Part of a small language model's weights: 15 layers, rotary positions.
Each number is 200 + 30 x the weight over its row's rms, rounded and kept within 0 to 999. Layers, rows and columns count from 0. The size before them is the row's rms in percent of the matrix's.

# gate: layer 9 MLP gate, 1024x512, rms 0.045, rows 77-143, columns 288-319
# up: layer 9 MLP up, 1024x512, rms 0.0445, rows 77-143, columns 288-319
# down: layer 9 MLP down (transposed), 1024x512, rms 0.0394, rows 77-142, columns 288-319
gate77,104,246,168,212,226,247,159,217,224,210,223,208,184,201,154,225,186,181,165,158,198,192,187,213,213,162,177,195,177,200,166,183,133
up77,108,222,216,173,209,124,203,216,161,231,169,115,215,191,219,153,151,209,238,179,202,216,222,169,177,225,257,199,206,129,250,188,237
down77,106,185,243,158,153,185,245,200,207,220,189,200,181,197,201,219,184,152,218,214,167,190,231,178,163,182,212,156,146,244,214,162,249
gate78,093,144,190,278,226,210,208,194,173,153,194,198,219,173,231,199,203,212,216,152,226,268,197,184,235,207,183,228,200,228,199,181,253
up78,092,233,160,208,213,197,138,249,143,177,227,174,146,151,240,244,258,152,167,241,211,176,146,196,185,179,203,200,199,203,195,224,241
down78,092,271,204,185,199,191,182,168,202,181,224,201,217,195,234,206,186,163,207,170,189,231,224,212,181,195,236,230,208,200,177,148,192
gate79,113,167,171,151,157,206,163,223,219,210,215,155,257,147,140,176,201,125,156,208,240,208,177,198,244,215,169,207,160,222,162,182,171
up79,107,199,197,273,177,217,253,202,220,218,224,201,183,193,179,204,199,170,167,194,174,194,160,244,165,234,239,157,155,215,231,174,182
down79,108,211,200,192,223,176,250,195,201,152,186,187,192,210,229,231,185,211,230,170,200,185,232,176,223,190,167,184,190,206,257,168,186
gate80,101,143,199,201,186,140,174,202,214,208,224,175,236,170,239,225,156,196,175,237,175,223,177,198,234,212,165,230,179,231,201,242,210
up80,100,188,202,181,197,220,221,212,221,188,195,216,127,298,166,159,190,135,192,213,215,193,146,276,134,195,147,247,202,187,207,227,251
down80,104,175,225,227,226,191,234,163,219,201,199,250,184,214,217,137,186,223,211,262,206,206,239,235,217,192,206,175,163,159,151,195,198
gate81,099,195,196,206,206,153,178,166,212,233,135,203,217,181,217,224,235,204,248,186,216,265,175,137,189,191,221,161,216,174,235,181,199
up81,096,221,221,172,196,203,201,212,197,215,196,159,214,190,174,194,192,181,203,197,201,238,276,180,185,199,206,131,157,155,216,151,257
down81,101,218,170,231,164,208,184,201,193,201,187,231,236,214,160,214,151,206,126,224,245,191,245,245,199,178,194,199,166,168,217,206,215
gate82,097,203,189,186,216,176,211,220,191,216,227,138,172,143,217,163,221,202,179,185,155,215,207,194,216,170,216,158,240,235,187,163,154
up82,109,184,202,190,246,197,204,200,177,165,244,178,215,139,185,168,213,169,151,194,214,177,191,199,187,205,165,180,277,220,233,195,208
down82,105,221,183,234,219,212,184,188,198,214,227,198,197,166,220,194,188,194,180,237,188,197,183,211,234,202,165,194,176,217,206,182,259
gate83,105,194,169,228,233,226,195,187,229,177,217,205,215,185,256,232,249,181,195,171,147,162,193,213,210,151,224,231,226,207,181,203,196
up83,116,146,247,175,185,208,241,208,180,244,167,225,204,211,217,163,163,263,223,213,164,215,188,216,207,248,200,211,189,232,279,192,228
down83,108,150,215,218,180,211,218,152,195,280,159,229,213,239,173,181,214,255,238,208,209,269,219,197,203,240,204,203,227,247,217,224,260
gate84,101,162,231,201,232,142,228,230,221,213,184,173,241,261,263,158,187,206,259,187,174,143,217,196,242,190,245,178,251,194,204,166,188
up84,094,170,183,169,232,215,248,212,214,213,181,223,204,190,186,201,184,201,252,178,195,195,144,222,208,193,202,175,182,167,233,166,214
down84,102,173,272,194,269,184,187,199,176,189,193,203,179,199,197,170,156,242,155,218,244,218,240,240,186,131,171,202,242,270,199,200,243
gate85,105,225,147,218,114,241,174,166,205,190,236,201,202,194,237,161,159,232,187,180,195,193,153,183,210,220,166,160,147,205,246,146,225
up85,107,181,219,174,198,222,237,220,129,193,183,278,174,189,257,173,188,288,177,169,191,172,196,194,232,204,199,217,180,175,204,174,166
down85,105,114,251,169,188,214,178,204,188,186,205,235,234,142,179,137,206,160,194,171,203,251,206,181,192,183,187,204,187,203,156,242,219
gate86,105,216,227,198,182,197,187,235,178,193,175,211,244,226,179,250,206,200,165,162,227,211,218,219,228,212,254,195,221,232,243,210,197
up86,107,243,215,242,173,146,183,235,158,198,155,162,201,198,210,249,233,247,229,207,194,247,256,191,246,209,237,168,194,252,189,219,197
down86,101,210,224,198,162,214,160,172,244,181,187,224,207,184,168,204,216,203,222,146,201,197,213,187,218,216,175,207,180,174,207,173,230
gate87,103,210,195,206,178,196,188,243,193,239,157,161,229,245,138,182,146,169,238,177,186,186,209,218,183,216,195,176,153,186,197,183,222
up87,103,197,210,201,157,230,167,147,256,208,226,209,183,216,198,253,195,206,175,137,233,173,234,183,206,238,160,283,220,197,214,184,217
down87,105,250,210,169,181,189,198,238,228,169,207,188,180,211,187,201,183,142,177,262,268,185,198,177,232,185,204,218,211,222,198,235,247
gate88,098,245,192,247,139,180,225,183,175,113,303,180,233,161,212,182,208,225,188,193,206,212,177,198,230,127,188,279,197,222,203,181,175
up88,099,239,133,191,188,177,122,185,202,199,129,225,200,210,149,209,177,181,205,189,191,297,220,224,239,228,173,262,189,208,185,234,186
down88,102,236,174,196,202,187,185,223,179,184,162,180,195,218,221,213,170,222,219,201,219,225,190,163,235,195,191,233,194,183,223,193,220
gate89,110,221,224,192,202,154,207,201,208,181,227,180,252,231,178,203,227,186,161,199,229,243,179,151,169,232,243,211,170,167,197,216,186
up89,107,163,207,225,197,159,191,150,192,180,175,139,152,172,209,186,210,178,167,162,218,223,146,194,197,190,216,212,253,217,227,175,207
down89,110,141,152,217,139,203,193,234,245,194,143,218,163,190,252,164,180,183,225,191,195,207,196,131,188,161,198,211,234,228,290,168,187
gate90,094,191,229,227,137,201,163,253,210,157,194,219,222,235,197,223,204,162,190,199,236,236,212,215,206,171,256,230,199,210,204,139,205
up90,096,259,260,223,147,258,201,227,257,162,213,217,216,259,207,191,233,200,176,209,198,213,168,235,169,197,188,181,203,216,200,204,204
down90,095,196,177,221,217,240,194,159,147,198,153,202,213,182,200,215,179,228,187,180,169,147,215,180,127,154,229,214,225,204,270,230,243
gate91,101,209,127,218,187,207,172,220,210,126,207,182,193,185,149,183,186,175,178,203,212,203,207,180,216,194,177,251,192,195,214,170,162
up91,103,258,224,213,218,245,208,230,150,236,224,183,183,129,196,219,250,219,220,201,163,155,241,187,266,218,179,203,162,227,175,220,161
down91,100,193,207,198,198,245,260,226,188,249,228,185,191,160,133,183,206,176,220,175,196,224,206,263,213,205,164,243,188,214,144,222,204
gate92,098,204,170,155,227,212,166,218,208,185,181,218,148,213,217,219,183,220,182,200,227,262,195,231,192,191,201,211,198,178,192,198,244
up92,094,200,165,182,178,171,228,154,159,222,215,198,204,181,210,158,244,277,157,240,234,192,182,160,146,178,197,172,154,232,147,185,160
down92,101,228,212,192,214,203,197,221,224,191,184,171,141,196,190,184,166,216,225,249,172,214,224,195,172,182,221,188,228,185,200,156,216
gate93,098,176,177,223,208,173,241,274,214,156,198,249,180,211,180,256,244,192,181,163,173,236,271,210,146,238,244,212,217,211,193,244,190
up93,098,224,200,198,219,172,229,207,220,247,194,239,173,164,208,181,212,243,207,194,193,238,199,172,167,210,152,159,175,178,196,228,197
down93,102,209,223,188,183,182,153,189,195,188,181,218,244,180,227,111,162,184,176,213,187,201,191,200,200,231,178,193,210,209,214,225,268
gate94,092,238,170,167,142,155,157,176,196,247,199,185,226,172,224,228,149,217,241,191,182,253,182,214,238,256,233,203,210,194,177,184,237
up94,096,214,178,203,150,221,183,157,185,233,141,286,191,261,207,161,164,160,229,220,131,229,230,213,208,210,257,195,173,182,165,135,245
down94,094,187,188,211,192,223,262,188,173,150,193,198,135,228,171,215,215,254,218,217,290,160,197,161,221,195,165,235,214,212,225,227,169
gate95,098,224,182,147,203,182,130,200,184,173,152,229,205,156,187,212,209,187,190,287,226,184,159,145,222,164,183,164,235,228,189,199,211
up95,101,230,213,193,206,239,237,201,176,149,190,185,194,168,212,243,212,205,180,213,175,203,232,194,162,185,221,238,161,155,154,229,183
down95,100,188,199,155,192,231,208,205,138,148,194,248,236,178,169,204,230,193,233,234,194,223,185,188,224,209,201,195,198,246,180,110,219
gate96,098,168,203,118,209,213,191,225,221,196,166,235,168,216,191,225,203,249,238,179,157,241,233,186,177,212,262,188,210,198,200,178,203
up96,106,194,195,225,187,184,178,188,177,179,234,172,207,184,202,143,198,162,178,178,225,167,161,143,212,203,146,271,173,207,208,217,213
down96,105,168,173,171,228,210,181,158,174,206,170,193,226,198,170,187,215,192,203,189,219,219,205,170,217,181,217,217,185,187,232,198,232
gate97,108,198,154,188,177,175,179,219,200,164,190,182,232,167,168,160,168,167,200,168,157,215,207,240,251,243,155,182,189,184,204,189,148
up97,105,208,161,216,232,229,186,233,192,192,221,204,221,201,157,206,204,172,217,135,176,227,195,267,237,189,144,124,220,181,215,165,151
down97,100,186,195,182,204,213,212,206,198,217,200,244,194,219,226,164,213,185,219,180,209,280,168,208,223,182,185,136,230,183,228,196,205
gate98,104,211,210,183,177,259,210,195,196,193,157,215,208,191,196,170,178,144,226,204,224,231,193,209,208,177,228,152,164,226,195,211,204
up98,106,209,152,183,216,267,168,190,236,205,198,212,176,244,243,219,179,159,174,245,165,211,193,193,147,206,202,158,221,210,164,203,184
down98,106,216,203,123,159,234,171,172,236,201,181,140,209,193,196,254,230,175,182,228,216,222,177,232,162,183,210,162,258,232,198,191,211
gate99,092,210,160,207,260,213,216,140,213,166,199,215,233,206,225,150,205,202,151,188,232,200,188,131,219,211,221,191,220,234,190,262,171
up99,094,206,208,232,165,284,246,226,158,235,201,211,241,211,212,214,164,164,207,168,236,206,212,148,188,187,218,198,280,194,217,246,183
down99,095,197,203,204,224,174,173,170,200,187,147,185,149,195,243,175,179,178,261,186,212,202,193,192,151,193,239,220,208,192,209,162,135
gate100,108,167,181,211,165,177,228,234,227,191,159,177,213,204,152,174,256,228,185,159,209,224,175,142,123,168,186,170,232,209,183,214,212
up100,104,216,219,210,183,198,205,238,190,203,186,168,201,140,229,195,198,243,210,207,229,187,249,186,167,201,248,192,241,243,211,207,197
down100,104,193,194,170,182,221,224,172,170,224,257,181,194,181,156,172,201,247,252,188,197,267,200,225,169,193,181,257,237,170,184,196,229
gate101,103,249,168,250,176,192,193,209,190,252,225,211,200,211,224,226,219,205,221,181,155,207,235,170,196,194,240,203,224,196,155,99,166
up101,104,217,157,244,166,151,219,200,233,188,266,229,215,208,208,244,201,190,222,226,176,215,199,179,201,217,235,244,200,182,159,142,214
down101,094,159,173,223,207,178,192,185,218,173,219,168,174,227,146,206,183,194,243,131,158,184,175,223,189,243,234,180,244,172,214,215,279
gate102,106,230,203,198,128,245,217,160,214,197,218,148,212,166,141,228,174,189,195,207,191,211,199,185,242,181,193,199,212,214,166,205,194
up102,104,205,182,176,209,227,171,229,205,157,203,191,207,236,203,178,242,205,198,183,174,231,178,238,188,197,184,230,188,192,210,182,195
down102,106,209,107,174,177,195,182,201,189,199,216,162,253,232,191,180,183,175,186,209,161,198,195,178,173,230,226,145,170,205,267,176,211
gate103,090,205,219,232,171,201,189,232,204,169,206,193,240,198,173,244,202,181,228,222,162,208,234,209,213,206,216,213,204,208,161,172,247
up103,091,242,125,224,198,249,240,198,239,224,240,252,189,240,192,208,158,236,173,154,218,172,146,207,183,185,191,179,179,189,190,197,189
down103,090,147,188,148,185,162,161,228,195,202,191,168,204,192,198,176,190,159,216,241,204,222,267,198,259,232,136,255,216,214,172,216,206
gate104,100,229,161,197,140,186,237,268,236,149,197,178,233,212,211,202,174,154,165,184,246,228,226,199,253,192,172,196,181,185,166,129,240
up104,098,184,207,192,157,200,240,207,219,174,199,203,155,213,193,178,141,220,222,161,198,195,208,205,226,156,192,197,180,220,239,203,193
down104,097,190,193,175,206,179,194,238,206,131,217,202,201,202,191,224,188,227,183,207,174,193,208,225,228,157,163,209,198,150,188,254,237
gate105,101,186,177,222,172,219,180,163,201,190,222,179,216,204,214,187,245,211,188,184,211,220,184,203,193,198,188,197,187,200,228,223,171
up105,095,231,234,173,240,179,219,203,152,188,222,189,172,214,179,270,156,208,247,185,179,122,232,188,225,209,198,182,225,224,187,191,180
down105,094,131,182,194,215,140,200,112,201,163,191,189,176,163,234,206,248,220,189,206,194,195,182,226,213,235,172,175,184,198,185,243,193
gate106,113,230,202,165,199,205,195,199,200,215,226,193,213,150,165,237,284,170,162,182,192,210,191,138,185,196,169,207,213,152,162,160,165
up106,110,180,249,203,186,213,213,196,159,188,183,199,200,218,230,171,159,182,155,183,118,233,200,177,184,226,199,227,213,207,211,195,255
down106,113,203,247,203,198,205,217,222,203,252,213,204,202,196,143,182,182,152,201,185,185,218,190,176,216,238,192,210,237,158,174,157,138
gate107,087,186,168,215,199,188,186,207,191,175,191,194,177,170,230,208,248,126,115,261,245,210,143,193,185,245,183,187,213,271,176,193,207
up107,088,211,204,161,207,217,175,172,209,173,139,195,184,218,210,257,246,211,196,191,216,226,230,239,254,221,269,205,182,218,203,216,163
down107,090,175,162,242,213,212,224,235,187,246,209,197,180,190,198,171,195,220,202,251,183,138,176,203,161,183,183,190,251,185,179,186,231
gate108,097,209,198,192,237,184,246,145,217,148,175,212,173,262,198,279,157,201,249,181,154,240,225,191,236,210,193,212,210,209,129,219,231
up108,103,136,177,214,185,253,174,172,184,156,198,218,231,143,193,188,274,189,225,210,196,144,153,210,226,224,203,192,168,201,188,188,226
down108,103,173,163,177,151,235,205,240,177,195,203,200,192,206,217,195,229,209,254,261,212,215,188,185,212,169,232,196,196,192,185,220,193
gate109,100,165,157,194,214,190,264,202,204,206,176,199,206,199,179,181,167,165,220,188,228,181,174,199,219,234,185,206,261,218,207,177,244
up109,101,183,192,181,199,189,215,171,215,213,226,207,212,188,173,158,227,204,198,160,255,207,178,184,175,179,167,171,201,203,198,201,165
down109,105,188,182,218,197,219,254,181,196,261,212,165,214,205,186,206,230,191,198,214,254,224,217,207,232,174,226,195,188,236,257,192,148
gate110,107,190,205,220,186,176,211,199,201,219,212,242,225,250,237,213,228,177,217,202,262,188,202,153,209,232,176,171,205,202,221,195,143
up110,100,200,155,205,187,202,213,212,241,176,237,206,197,198,226,244,212,197,170,221,190,205,212,138,162,201,235,173,218,208,279,178,224
down110,105,256,183,253,157,210,222,178,219,247,178,223,215,199,186,194,192,176,161,157,159,201,221,161,177,262,207,249,175,220,235,221,236
gate111,098,159,179,190,217,198,258,246,210,197,215,152,164,158,218,199,203,207,160,179,170,147,198,175,198,169,190,246,185,177,235,213,230
up111,096,201,165,160,250,162,235,245,192,215,221,197,173,237,182,169,194,193,210,231,209,207,164,197,173,196,210,198,200,240,204,230,181
down111,097,231,201,210,193,243,130,180,180,241,181,220,233,183,183,220,191,192,221,225,227,177,220,220,193,176,252,146,167,229,178,167,150
gate112,101,266,167,209,219,221,218,185,259,218,193,203,161,206,188,166,231,178,238,151,232,165,220,283,228,176,250,263,202,156,208,172,205
up112,108,163,234,183,177,200,220,208,172,192,179,221,243,197,212,168,173,237,134,227,204,166,203,94,222,234,150,188,206,229,170,247,158
down112,094,218,195,243,182,241,180,212,185,149,176,213,200,197,254,215,209,194,270,93,214,181,186,259,211,196,236,185,181,168,236,161,223
gate113,098,201,173,209,260,146,160,192,225,158,249,251,208,225,176,198,197,235,236,235,194,221,168,157,247,291,187,217,205,214,202,268,172
up113,095,177,238,243,213,220,171,161,207,229,181,197,173,247,212,163,185,204,199,181,210,224,177,229,210,230,180,196,213,235,214,204,130
down113,097,142,227,215,152,202,163,164,258,208,175,176,233,160,161,233,213,186,192,195,236,144,201,240,182,176,200,182,170,161,214,162,252
gate114,099,217,203,183,170,195,172,200,214,245,223,216,175,205,205,210,181,146,203,174,214,157,178,206,250,188,202,218,185,148,233,219,193
up114,105,180,194,186,172,250,185,204,213,208,200,224,206,194,148,239,149,233,224,186,244,240,230,199,226,166,207,197,172,214,180,169,179
down114,103,169,168,208,227,240,152,173,222,212,241,219,176,173,255,239,192,182,193,229,171,211,210,233,196,212,232,207,177,225,203,203,206
gate115,097,185,187,234,259,163,192,240,230,199,181,127,197,212,266,150,218,144,161,186,203,197,257,245,235,182,218,153,183,216,250,200,249
up115,096,238,198,207,183,215,198,188,192,172,160,204,224,176,222,218,209,223,244,220,210,187,148,159,182,193,233,220,258,209,167,216,193
down115,094,220,203,154,187,193,166,243,209,207,198,196,207,199,187,193,205,198,222,156,143,216,243,249,183,194,186,190,203,206,177,225,182
gate116,102,182,204,161,166,162,156,242,224,220,228,218,177,190,217,274,208,283,230,187,212,167,168,201,186,191,200,234,211,229,216,156,168
up116,101,192,169,198,174,242,186,237,239,189,236,253,207,256,219,233,181,269,215,198,190,195,188,232,167,171,182,243,243,219,164,171,183
down116,085,222,184,177,208,235,256,226,215,233,235,196,160,203,190,224,191,170,230,171,191,199,207,236,147,200,206,224,204,204,235,189,163
gate117,100,178,177,176,155,235,199,170,234,184,206,190,235,233,211,172,204,227,164,146,246,219,187,230,186,185,170,151,191,200,253,198,176
up117,099,252,208,186,200,251,251,209,291,172,226,189,229,216,184,224,120,200,209,247,147,135,177,189,217,223,165,231,160,177,222,196,159
down117,097,225,232,132,262,240,173,169,214,207,180,222,164,145,190,167,194,190,125,180,174,197,231,207,225,218,187,245,190,149,223,249,248
gate118,091,202,156,241,145,209,221,190,254,199,210,184,181,216,271,230,192,194,215,206,177,250,204,181,259,183,211,176,180,229,211,181,111
up118,097,143,198,203,186,192,242,201,252,225,250,205,131,207,210,206,230,211,188,274,204,230,211,237,191,196,158,178,199,248,179,163,116
down118,096,184,202,206,193,188,214,143,166,228,235,176,130,186,175,233,208,243,214,227,182,209,183,189,101,197,195,225,204,228,204,224,206
gate119,098,164,203,171,214,224,194,182,211,193,152,240,207,220,188,232,207,216,205,184,204,163,155,180,249,181,155,191,167,192,188,224,188
up119,096,195,157,226,159,220,172,196,232,165,211,171,226,211,217,197,165,239,204,192,187,162,200,194,200,223,205,208,191,226,208,257,166
down119,097,191,213,165,255,208,166,197,216,242,184,195,184,169,180,215,185,182,173,194,250,154,224,173,243,176,167,187,191,209,192,203,161
gate120,101,223,231,169,238,209,197,186,198,221,179,194,185,186,230,228,219,202,192,243,204,143,189,222,199,196,195,160,175,236,151,216,150
up120,100,140,166,176,204,190,181,210,180,216,239,195,215,232,254,174,190,224,178,169,229,189,217,225,204,192,249,227,150,195,218,165,216
down120,104,176,236,188,223,207,205,174,246,213,219,137,184,215,190,210,213,187,162,202,230,183,247,222,129,224,204,176,203,199,196,269,184
gate121,096,173,226,183,225,121,214,113,191,112,148,254,195,188,144,226,211,222,226,164,168,219,196,145,219,230,152,227,201,175,202,176,187
up121,094,256,218,188,237,151,194,220,202,254,208,130,171,252,212,162,199,189,200,153,240,232,210,283,220,177,219,232,164,261,160,202,184
down121,097,233,193,184,186,237,224,211,175,193,180,206,135,198,218,159,204,181,209,258,234,190,169,199,225,249,214,200,195,159,202,200,202
gate122,101,209,232,216,207,219,206,210,238,228,185,219,194,202,201,172,187,185,221,205,262,196,203,178,179,228,278,191,222,129,160,210,181
up122,098,165,212,223,160,242,199,234,188,216,228,242,234,211,206,258,228,203,177,220,149,215,182,190,213,214,193,195,219,224,187,218,185
down122,099,213,191,204,258,191,198,230,143,198,219,193,191,197,203,174,203,206,197,253,161,186,159,199,193,188,200,233,231,170,196,196,183
gate123,102,193,217,166,199,263,194,162,231,201,224,189,185,189,211,218,195,200,197,193,217,205,192,182,184,171,190,184,229,151,273,185,168
up123,101,213,214,255,208,197,171,183,181,161,169,281,211,186,208,161,117,194,271,160,225,175,227,226,181,195,178,212,186,253,208,167,225
down123,104,164,213,184,287,216,241,165,143,166,195,177,144,197,166,210,123,185,243,210,213,295,228,198,207,218,200,172,189,208,172,197,226
gate124,096,184,222,190,222,154,218,238,190,240,187,225,179,230,153,173,214,197,215,193,161,200,212,215,180,150,217,166,178,154,203,221,177
up124,098,251,162,213,149,219,167,163,206,201,192,271,184,157,204,213,238,222,180,198,264,186,174,204,208,215,204,184,207,225,199,218,236
down124,096,226,181,187,163,185,146,187,193,197,184,217,222,195,209,214,179,238,212,175,174,211,242,196,222,175,176,194,178,172,179,251,161
gate125,096,190,187,226,166,203,160,199,172,172,209,231,155,217,180,171,191,262,200,157,204,267,180,177,224,185,197,239,188,177,168,203,201
up125,095,184,182,200,204,219,222,220,192,250,193,176,183,249,206,198,247,181,204,192,221,211,224,175,184,162,230,211,231,199,187,186,227
down125,095,200,217,214,202,226,217,189,208,173,123,214,175,177,182,166,225,159,210,168,230,190,196,159,136,218,215,191,236,218,162,224,240
gate126,092,236,215,174,189,230,189,229,236,173,141,204,202,204,194,271,184,210,163,219,193,207,201,232,200,158,192,213,204,178,199,208,269
up126,095,191,237,208,149,136,241,168,239,226,219,193,237,256,205,186,159,208,227,210,196,195,201,224,177,210,208,188,151,235,246,253,182
down126,096,216,201,163,244,237,187,209,256,253,150,227,210,197,192,238,198,218,212,268,239,232,194,270,186,215,193,248,215,184,174,174,220
gate127,094,204,141,159,186,179,228,170,231,207,238,215,248,198,233,223,153,187,197,215,211,195,151,182,180,219,183,202,204,152,224,208,197
up127,104,190,222,181,177,189,173,234,251,202,169,178,232,181,200,186,197,202,253,149,194,245,165,185,234,209,198,203,222,206,207,189,226
down127,099,191,175,178,201,246,213,189,225,190,179,206,184,218,204,175,204,202,221,228,256,182,182,214,177,253,183,186,236,222,217,181,223
gate128,101,197,198,165,208,252,217,229,184,189,191,215,188,166,157,157,152,237,177,193,218,159,168,188,288,162,222,204,222,197,220,223,177
up128,112,238,252,189,195,233,185,174,205,219,176,209,220,280,236,255,269,224,179,163,130,207,220,195,180,186,171,225,202,213,225,167,185
down128,106,227,221,213,206,193,161,226,163,161,216,225,194,202,204,221,210,182,223,157,191,222,198,185,105,160,199,189,150,244,173,184,224
gate129,100,202,215,155,179,186,122,173,168,185,169,197,178,225,210,152,213,254,201,193,206,239,169,146,245,224,159,175,123,193,206,211,231
up129,099,161,178,170,171,176,236,153,179,220,195,162,195,209,193,216,208,260,271,224,225,179,234,156,210,183,245,200,177,171,227,152,156
down129,096,193,198,161,178,208,184,196,237,177,200,228,196,209,188,209,222,202,170,211,191,171,193,212,211,203,201,228,150,160,204,178,178
gate130,094,209,158,227,149,193,142,211,251,156,208,216,212,232,184,169,151,197,214,149,180,214,210,223,176,251,200,183,164,218,152,214,184
up130,099,209,219,200,218,194,216,198,170,213,158,187,184,174,212,239,242,206,234,227,218,183,172,234,215,241,163,201,208,233,206,226,234
down130,097,184,190,195,189,136,179,263,208,230,194,210,186,191,193,182,216,177,181,246,203,170,224,200,219,184,189,225,183,255,170,244,182
gate131,095,214,229,152,161,248,192,213,228,139,173,204,185,206,248,208,166,198,156,218,198,173,223,180,196,166,207,189,258,121,260,217,147
up131,095,180,234,227,232,245,189,143,189,220,161,165,212,221,153,217,216,219,199,157,240,165,187,226,197,176,178,198,212,275,144,190,225
down131,096,236,220,187,249,142,269,199,198,227,192,195,148,213,207,208,165,190,221,197,138,159,147,162,194,181,222,211,170,185,217,185,191
gate132,104,181,182,205,236,216,194,248,205,195,269,220,166,204,148,161,205,186,274,158,204,211,238,261,205,184,194,200,175,167,190,160,207
up132,102,139,205,273,191,214,174,253,144,211,208,237,187,249,173,146,197,209,171,200,207,153,163,167,186,155,190,219,158,203,213,173,217
down132,103,217,153,269,169,161,180,267,212,226,205,183,192,256,185,194,186,229,233,136,213,195,177,193,199,196,128,220,209,195,255,158,225
gate133,104,203,214,158,168,162,168,163,287,235,242,180,201,209,202,212,241,204,195,147,195,235,197,248,225,225,221,206,167,207,189,167,205
up133,102,245,237,180,232,270,219,243,225,207,167,191,187,218,251,206,216,208,208,205,216,242,205,186,235,202,224,240,211,178,160,117,201
down133,104,239,228,209,209,254,271,197,201,190,183,194,217,207,220,193,194,228,243,174,257,150,225,226,229,204,197,170,197,189,153,201,160
gate134,104,253,207,191,202,232,200,209,245,187,153,215,171,141,230,203,203,238,179,188,200,150,188,164,232,157,247,201,243,206,193,163,177
up134,103,175,207,180,217,217,194,207,154,179,193,210,239,238,199,183,215,195,178,250,198,180,214,169,222,220,208,234,229,194,223,214,198
down134,100,176,247,178,221,187,178,225,236,184,200,195,186,153,209,174,202,205,188,231,210,213,170,213,214,158,189,215,161,198,199,161,176
gate135,100,220,217,180,227,158,206,166,215,243,184,203,205,201,165,204,202,198,244,228,183,181,228,226,203,188,195,218,159,150,205,160,211
up135,101,157,271,215,204,189,231,169,215,215,206,173,210,247,190,157,203,255,214,220,190,189,200,176,157,184,159,197,129,213,189,231,190
down135,100,236,211,210,195,171,190,220,188,245,192,190,245,171,224,190,195,179,203,266,184,152,172,214,217,169,187,221,167,181,157,192,159
gate136,099,185,206,192,202,168,186,290,198,203,207,221,175,195,170,192,224,173,193,205,225,258,162,208,184,175,148,259,204,186,208,187,192
up136,102,204,142,179,220,175,201,176,155,228,203,130,219,207,188,168,221,241,164,175,200,159,159,203,163,242,227,258,185,191,174,226,208
down136,101,175,175,223,228,227,237,258,270,207,159,206,205,177,168,189,173,239,167,219,212,206,179,211,189,232,225,211,204,178,215,228,153
gate137,096,197,189,229,161,189,227,197,223,186,182,205,172,149,167,218,188,222,242,171,195,227,214,164,268,200,248,232,173,230,213,201,186
up137,092,210,199,171,206,224,250,189,151,186,146,142,196,257,191,232,146,176,161,224,174,219,197,224,206,164,251,243,190,203,248,230,204
down137,095,167,185,226,196,179,185,211,282,201,261,194,252,188,251,193,235,163,230,179,233,165,215,184,177,218,181,158,201,213,201,183,222
gate138,094,247,172,198,221,144,193,174,182,222,209,188,250,219,218,195,183,180,188,170,225,203,229,232,200,169,195,192,219,170,192,162,230
up138,095,230,229,234,194,181,166,217,177,205,177,228,219,166,188,178,236,106,151,233,233,205,232,252,198,149,194,209,226,197,150,228,191
down138,082,274,242,190,224,233,216,178,218,225,183,178,169,170,263,196,208,195,170,226,217,163,188,255,190,226,226,216,214,172,230,219,149
gate139,098,245,230,210,210,177,246,155,175,187,240,214,219,252,191,199,220,183,212,214,267,190,208,193,256,176,200,235,158,212,197,201,210
up139,099,207,140,191,181,216,200,224,169,220,230,217,198,199,204,196,207,222,173,247,207,198,225,133,152,165,166,112,201,219,185,260,196
down139,100,257,153,212,190,229,165,215,199,253,191,248,194,193,192,160,188,167,239,174,229,132,239,150,141,257,204,203,167,191,244,160,236
gate140,107,193,210,235,221,171,185,193,270,195,182,203,248,200,188,209,181,208,176,205,170,182,180,149,254,259,235,219,177,212,224,198,188
up140,109,271,158,140,184,196,171,201,187,235,178,198,199,187,153,217,225,199,205,171,229,218,238,222,155,182,166,216,207,191,194,221,186
down140,105,240,147,188,235,184,217,194,198,177,212,204,178,227,185,168,165,239,222,180,230,236,239,201,163,165,246,234,185,169,185,216,173
gate141,098,189,204,204,166,178,218,203,194,176,212,174,220,164,228,190,202,176,178,166,224,149,217,243,156,208,217,208,205,191,154,197,143
up141,101,202,207,235,199,230,234,186,175,200,246,164,182,208,162,224,213,146,188,179,254,180,233,221,198,154,167,226,168,240,209,186,202
down141,102,239,213,223,205,176,214,226,144,195,209,186,166,202,209,186,229,195,132,203,255,200,233,163,196,195,203,232,235,224,175,176,253
gate142,097,177,219,190,186,243,223,245,232,180,199,208,186,203,163,190,167,196,197,221,229,186,221,221,211,187,182,176,178,196,203,132,215
up142,098,204,217,205,162,181,154,190,190,164,219,166,178,215,178,240,218,171,212,215,205,220,198,290,197,223,211,261,218,235,167,161,212
down142,101,187,225,192,238,241,218,241,247,212,171,210,168,188,207,217,207,251,217,271,199,195,186,178,203,169,218,200,211,136,187,216,209
gate143,110,201,160,180,186,145,197,160,196,169,188,183,224,161,165,210,200,249,180,205,239,161,215,188,227,174,135,215,189,222,196,163,234
up143,107,205,193,203,202,169,184,190,193,159,159,155,250,199,205,217,173,209,175,218,193,132,210,211,242,179,186,174,265,204,210,194,185